From a checkpoint of a small transformer trained on Wikipedia.
Size: 6 heads of 64, MLP 1536 squared ReLU, vocabulary 16384, 37.4M parameters.
Architecture: rotary positions, untied embeddings.
Training: 293M tokens, 8951 steps.
Each number is 128 + 32 x the weight over its row's rms, rounded and kept within 0 to 255. Layers, rows and columns count from 0. Numbers have three digits each. The size before them is the row's rms in percent of the matrix's.

# layer 7 MLP up, 1536x384, rms 0.203, rows 953-1084, columns 144-191
109:115090141111126067129141128157168089169193128165146122119140134163167109104087101163099079098151060168158213142125129125134092120089116118133159
101:155068106140096133139138096170136080171131109133095089175161132081141085082116157130125114164139150129111134122112127075070115104175132122075149
098:069125106083156145103138122159133139120138129146104213083154148125120159148150135127107104151091236136112190110153128078139108074147062168118148
094:146057140108140127130124081124137146090101155118134108181174092115157153151111110123160111188166174175127145104155097148131093160103115179140130
098:192108131137111104058119131162063154088103133115183112059145164089080161119129103116124148109152132113168128168101144146156082156116088109164125
104:089111119091112143169140090134138156074127156219178108132190147101132108126125155160056149175089167111099204129142142101099103076119128116129097
093:159137101145151183121178114185068117118122075124158129162196121177096096188128161123128065100139131157130109131078191093121097119085084146122106
099:124153177074162118097092074122101139030149089136166130136159123153146127148141134178069105102102159146140155139114108153184203086111144122150122
100:105134124154138145068134144164159215112099119131135184117158122130183124135077137112166092160101132163145088086177127120099080156149126102097103
109:167089171125111121092126100134138154137147090102137048142151098189142128111048183135173151114163134147075157123110124160153120154137107146103084
089:141063110055127141132148146084104181137108140128146184138088121111112175120115153131120103157150147124125089080056110177126085109120161162135157
097:151072117057123045111166122172154090171128180113078110114169183134137151151096108087117136120135155135071120104171148148107150136111124144141087
104:100132044111146122090111065171130146137088161157129047079102102093085084121221083114175112144103115141109144130164122111121060119119136121126114
102:152103131138092127146117156110128096148083120150178127078148102137184083123123147130146155070098132100137142142143149104115104177158123104035083
102:139186110100130141125146134160089149099139159104180163155142069115169147156090181151110120141053185152169177113113150101077130116144115111130131
097:079107180178116128159159114097143126097136128131116098103136123141159137105163094156176119058153137108153097123146174146143167166139133150089142
096:166120136149112131160109142194084113123165109117085114076127143165095150141074114126096099083170090135151113130082099105096126188122150091115102
103:149111165085104136100127127110146147128125149131190095156071177135129217123044143145111125117127156159060148057145144129125164134143093123130106
100:081097126095115144057050148059117129119110070123110192123181131153175138136150121086102127126089080095131159160142122170177140054125157072117148
104:120125150126161144145120138092114141156121147123157117086178082102069110123116177113065179104083152115115086106124155173158154106127156039069120
104:158126068114124135163106135139085144050196160111145106128139143156092117102194129119081107140125169140068143129112118127143037074130166154146103
103:095066130155082128092161136158152097019139108107129099069121133078143109147139124103121111165108064132096138115096116130169162143151128126120147
107:168197132101146133124150111126168114063078139168128187146095064167117053136111175176133113108074128187108191179124123081172078127151115124153108
097:154144160156140142119101171120130154122107194183165144097099101162220161124114134101148156123167145167090160064095101112137190116124163153141167
098:177087170173104131160075159129160086124164117106119156092138187166135151177123172168201115118149101123100154073173190084159105049089110160135175
094:162105134103148117099188095121134081120122118106050133139198176131144142199116149122161037155103107134100097176110154202110109191194170161134137
100:152134148153124121143136097132126112119150108121132161162157139130157143117140105094233156151155147018075058169093105148156150146154165098156128
101:111092193077138109108119163083112170100113090088144084096126117168163131101187110082152101182134156120172157091118139151122106161157112032105127
094:106111149153146152091174118197078108090122120114113066119150119131099148161142195154160098138093165107074147147084131150111092095122090158149163
104:199075105138101188042146153174119090099111096051131094138159180152152150108101142144171134130157184130088151093094160198152136094174159157127144
102:105097152084152086084161138130138144088177113156107124115197138129187115118153168127131105133081109170049115134115077088188119121084108178100124
096:118168075164129138114103131151113103081147138165148121200136124177091078095151128113089086194162186140115145071117125128166068119133172103203114
094:139065143089137178084115160102068169137091148107186168121142109096141167124101143139111100132164119149104113116135093126101121091146153119149171
090:140119100109139144137073095129058128175102129110109146161102129106144162125093103120095069094138109198126205129079138108156079186151095076122076
094:062109132201175167135111110123148171093146102116096130153168172115119109108143149157117118150127188155111149165132152116206102136079090117114113
097:114121160112136110075108090095124098165166154053124118115143153077122150154118095115108102118126136151121115117163102145126145092103186163170101
099:110096115112140172094079096082134107094137105107172072095133153128159182105052114104130142146113169132083114094127088111131147118110193136163131
099:121163151164154147164103185154143108155125052163129064118145130074128131120086166126126134095132134064082158149114160127153151093144122080090092
100:201156084132158145083091089164180113141202203137071104127123101181135098092120100143139105159110101110143063119093146169124171145075131134134111
100:151120185085187081091095116115106106053072090077164097120146075099122148153148167162141163125094120148118191108085174149117147060111125111146094
102:160121105092117149131065144092234166132156171082137122128136124137156108118130141144163137115113094135082094105085084099131197061130152106217134
110:103083177126104104057085129074131091172094099153163097183040186095176183113109130129089128146152141153179161158155121147126114109099120147090165
104:107091133069118072092122165112118099115137140106127206151088091083182111081107116110136074095147096150112113154155178060141106151087119101141112
095:207118208128122170084080129149118091137195118115145167095154158183155127094149113090154108120112107120071092122099104102157117153135156079134110
111:142120132112151155133118105168112112096154117133202154123142113138127147100089117116128122121132110128145119124102140145119065125119094118105167
096:155094106115074097111142115095175073131183103174109174082118118157146128156115119079085131131127096140094151103107094159103132128109096134127103
093:165170131120166175200149119116098099145110124140105137144137125127163102083132162152151126133111158136136174120081079174151210165189163157174128
089:105148108114099113177115121102135094126088115102137112156122155152153160105146148149098156116125109140140097138112118171124099127105144085164084
105:089108126139103120170108139149104086155101069148115151114117130135157112130118100117094093142140082114159120094150149116098145156131178127137181
100:185106125124100110114104191083161126132176073128152114103208152136167116170153125167100106116132101105111102077117147135128109083144143165130232
095:105131129007124134118101147088117096149089153125192108108106134124166153108126170174160132099138127178064156128132146109155137182140208063122098
093:124100169091121139116148089153100105108152142102157141083150153087181115126117120154101116144135105138132113157174126121157187133117035114094153
097:152095104145089087120149116137068158143123115106166172148153162093134121162135099180088128082081153132077136118093165145055173156154119116162156
111:140107092116136121141141101145121057109122099119131114159102108217172086162089130114229180174179136139106137105131117200160148099148160139149123
090:141170172096113153086158178175098118094111149112103089183203151118187080143123140067115163129107171126140147101109160117144136116093158174078097
093:100133172147102130105037125054117162119125100095161140134144157116117150147157133127121138099092214165173105089146139126120066171101120140145144
103:110154137150116208142095078127143148097113116151084084134140097137124105128124099146133183093117169181145130156125144134129139151116148134096133
096:129156152082082155131130112098192107096106149121113109120136126157182124122124089143093142119137141086085160109185125115086118121088089101138161
105:114090153089140120110116139086095104130106171105147154075143120145172114161180142089036053086102118106068141132152153137116074123131144106149137
103:176176136127134118185118112108128106149116138166136102095123130129130118132108158086060158128158171094128112122103113121136091156062136126138147
101:161134090096085169158070122097134081155124108091140086154108112158120096102159145149178107036139130133109143124103139032139081102162133143121163
111:113186179131183180143133079175129150108172085083109146176141145101153171147170132154082114147071136124078183135136116091080100097106101179162151
099:096117124110141165100138107136152174172155172174138121101167119109147172051095155162069166152152156221148173097142108097146114126181138116085153
097:139169129130172151110104142168153066140112128162230111153108132100169192154106127179169109159086120130125117146142145067179122155112147076145195
091:130125056143093199097115138133170133085139134131137165154126157116106150091128114137167189181165052144067100102140131121141127123148100089163113
093:075107128136118086157132143159144096152089141155131112147090168114154092133100139138197070094172153096130180114177165111104094059158074133137169
093:160100187034142090149184145150085129125204140150150139103149106104146120162166081185062112134110110111062131147126127129155138130158094132132155
092:083131120072159136010105175144076136143103106102153117168163185206160140095120102124145152162124135112136181092114194158153098148089149125180128
096:122169065105134153134152066126203057164153157168114127159111102155151083118103119163118138147170175122120135140121111126153156104061140114102165
094:032073141153125189134137078167085121133086155112137106135114116148162155155077091123126130161059134165148155088117061142138099114123092090158114
105:141113112099126143128188146130125160089133117111089144183113160080100172131108166083096152100125136090078181118099068100143177164108135120131173
096:115130183098167153129069113108046109140133132085132126153106079134165135115070081181078103146164179094116113134101109118171178097162115108208130
105:084113147123084111102160127140151100113139122140165107140073173141137141112101158159062128124152117104072101117130138152097139124122157121113107
105:076141149135134129122090180111145079103145080143105111194154166137165103126084180105098144122083121117092113175071078081070121150065101212127081
100:134126104078159130086148165118141167121177162152150118097167082170096151128114200099167118093121168119097106112137158061104106153156122114169137
106:131111227127126135129150159057105162157156046179076131182105112091193131119159095185159074111110117134166110165087146081156091189128110116187132
096:084095138116072084104100187081078121197169097072156197104140091095099135094078085069108107109108075163152161124127071102118152155110125149087161
094:052093099082108164121106092078117094141144154171153168138144136159123178166178167083156146104119164118161168084087101136136119164167211153089167
100:108099132117117135162108119111171142128142142133187120145217164115157106112137079106169091168119149175151154146104114107090124135105135143145123
103:164171179110150142123162120102136132183141119070103114090151187101080163154109155089187135109144096132099082143102141104121137120126098163144159
101:135135088130161114073121149101087122122147145130116122093155147132151063114110157126082172072058148127161099087121090105127083132154150140129121
102:049085177129144142141132124117100085153076149078140098147126151096101151062115115117131093158132072185105161132135101101203122128126117174123121
103:111121073144145168111138161160129117149120137191119080111122138135136164129149169120049135126159062092090142111155192127136165153143123099143148
103:124100127149223178136156173085140140059129104177130116115068084140179120126188133146159121093137071139091167146067104165169087157140108125140081
105:136098159141178129146154096113135081129152141120143087110081124098132146175129105125126167119107080132125154136140133184237100131137126119163192
101:081092078168175117130127141166137170153091070099172096136114130105160171111137134148132153165066132196131181139099103155134106102152138110129181
102:163049148163137126113187207085108082155120115107120097150200092133146118127155131118097106153139113112140115087084118076150086136134171112114131
102:132131163145087103144137134066142122175125084117108130120087081110164096100126176129116138141107129087100104072090166158079118078171088104118149
109:141111152109126127109099110130133164158150136172062124086138110107120144071094122117121063098133158177165190093147129139166157106136112127128105
109:106077163096136112136102155120151130131155136189135158118172155154186152096154154090138086154112105126129106132084094101090179144156139135087133
083:108123111122192130162116129155082096141099092099157094143163101133177087211122239101158112134139090137127186121121137110152083096114087184125124
095:075101149079137169181047155044173087130157109166178061085149179098101114141102148185072143076086148129126112097140114134198113139139118085139083
102:092118089158157136115062157178172153110120149169170128154142152171080114163112106160133122132162118152110134162123135131193145101119125154131182
100:142105146143147099157121152143185105104124062154137132146114084147145102141081231094127133150106078123187115161114086115130101152120134139104161
106:143113123128104162081093104175099111115190143157092117088117150132128135149143146195082095181132100141141126104113104102161160111106106132123107
109:123148106057109098104143113088127125091187153085058123108145172139120143129067119154065152107126006065107139075093114093108162165121173109088073
091:087117129079138176110146128137114098150167094099203192151192101111072114103085073071073163128139145100106103092166133149176079170162151167131104
092:147205076154135089081152103151173117105144077133198073180153139111175169174112163115109131106117137089106152106115109156121115112108203110097158
107:114089159055113128126115125140101138165126088116136129113148100154180150074099070124153070140160116158036131153109101130073121115142117170147094
096:109112120157131071081131137131089085034067161088129135053095093141075138143157115110131098136141167084117095135171135110133124124162152132110120
103:129061163164104121136118130122073150135137118098096107114136129143180143122122162123075130111105123159149126089151103134149111120167080062162104
093:199125209089156130086141070175114136066170148109115136156103110136155195151086077122096183102175131144167178153110145172132190138093146122152155
104:154077167143162170160091182123140127104164117130090119158193122098148113050075094118151145134050126175092151158054089158118137108101067151116060
109:224146143160087107086140148170125061090129111082138110118122128134140158088163123054106147174199124129124044101095122117172075120118121068092108
103:141146108133132085168083083104161111059146146128121160131138104106102093102119169132129092133080134140166064099136135147130146117151122100090123
101:144137186111115135138109089124124139119121145146105104154167203146117155138152112153155082158051125045078207209133068105110139105107179115124139
093:127047180124163120143157213117106121143116103108167091179160160156122099102151122112117109134150119109102081141173143047116154129106161212122142
094:119113152082087143150132113147166148167171103099129090117163157095123101133138118119134143111128165110139118130144080107138095098170183111138149
105:064079142110115136162176116162135110115158083090180157104155120125148177109141106100133172136085087112138171067125127103135095087137119118130142
108:146103135137147134113128207137126118161113166111123132181064152126096131072151078140123094116131176132149108126123123146114108151111088130148135
098:137102127169113146144127138115088118106153136144116135142164130101060120172119049148133062103180106099099133122125153134161138114129081167095136
095:170118125092111119153068119121105126148103064111127112123088132107138154129098093121115080078085131172098080097103152117149086177155115138056130
102:216142123094123145113124060183132099104159133086060121083119144151121128154098100129116101211108130111081159173109106090169094117158108159112106
107:043118137033088081117112133114131141154136167148136172124130129183128130130149159162134163096147087137096128106150105127096104082143109171093103
102:129110194160121092159121144122112091094148118085116120187143094153113140103101161053110114177101103168087131125140143132130221160140139097178114
104:130117175181083147115122129102128119143111104132110111100136126140163121112109127111149119126174171131075128116097139124133111132132083116138068
093:090136095180187107095160157122083111150131169142151133121182145172117094104129142162035141093139044113082156071093080076158142136122169130095106
098:141161232164170140138126161089154142126152147089113179095141139135152132160147171155094185135146090139113197118170186122192092148157131107108119
099:174091159091134104122157045102064133093139145121175123159111132099114107135096111122113144107189159059115106090123092130118168082080129129169103
102:154123182123152150131111146151091109149118141104146117085073132190115132130101151099159087092106150113119185148143132137112155128165135066122141
104:125085144118114151097115121089158101136125161088116184078158102105114144162130126156154079088115129149047173105178170174128115105140126126155142
100:153121128081130147102145132130145122129139137105194181146155149066182144120145174162126107163101104138069170157138106193138132116097160107149114
102:157104145146089164153080111124144099084109152118109079163188118135128122132144144150121089090108140074109102147096108125063187204108037148069121
101:104111143127178137074072119081130118096131096081149082162114137116202102166102156153128075104094179141070147167116170103115140114152114162111137
097:144132128148111118104146151122109160080176159182161113142135157138126163120114116171075047167083121135141170085099149134075135137125140102064148
097:095110169079107162136106112133130074118146139104084115134162176109134100131124131122166121172149125106097192151100148185178151112086100112087137
103:102148142149172141181140121185137081183137153120205197114169090125142159218187116150107165155068171108107206106140113121163191097069158215122157
102:105099084128077203118073146116109093195180118147134112112101161154137075140089108096165123156142164097117133167149094073137162160088125181101125
108:097099182165185173098176175128062210117113063153111119171165138128101114085133152193142130098153086123132125169110110101116107143107156122107084
104:158101210159104094112100129164131137097150136170096119108156126129099154150135114142103134161113113116141111171119158117163103124154139079102101
094:074036145076183093157188124155118132169124101165104123173100156165101134152094132102121102191109146131122160122113149164101122126090115110110159
102:136096136101110159135075158133120142140136083129153204181167122118118135130131127107134103192195109133116162089153076137144058116124150124088121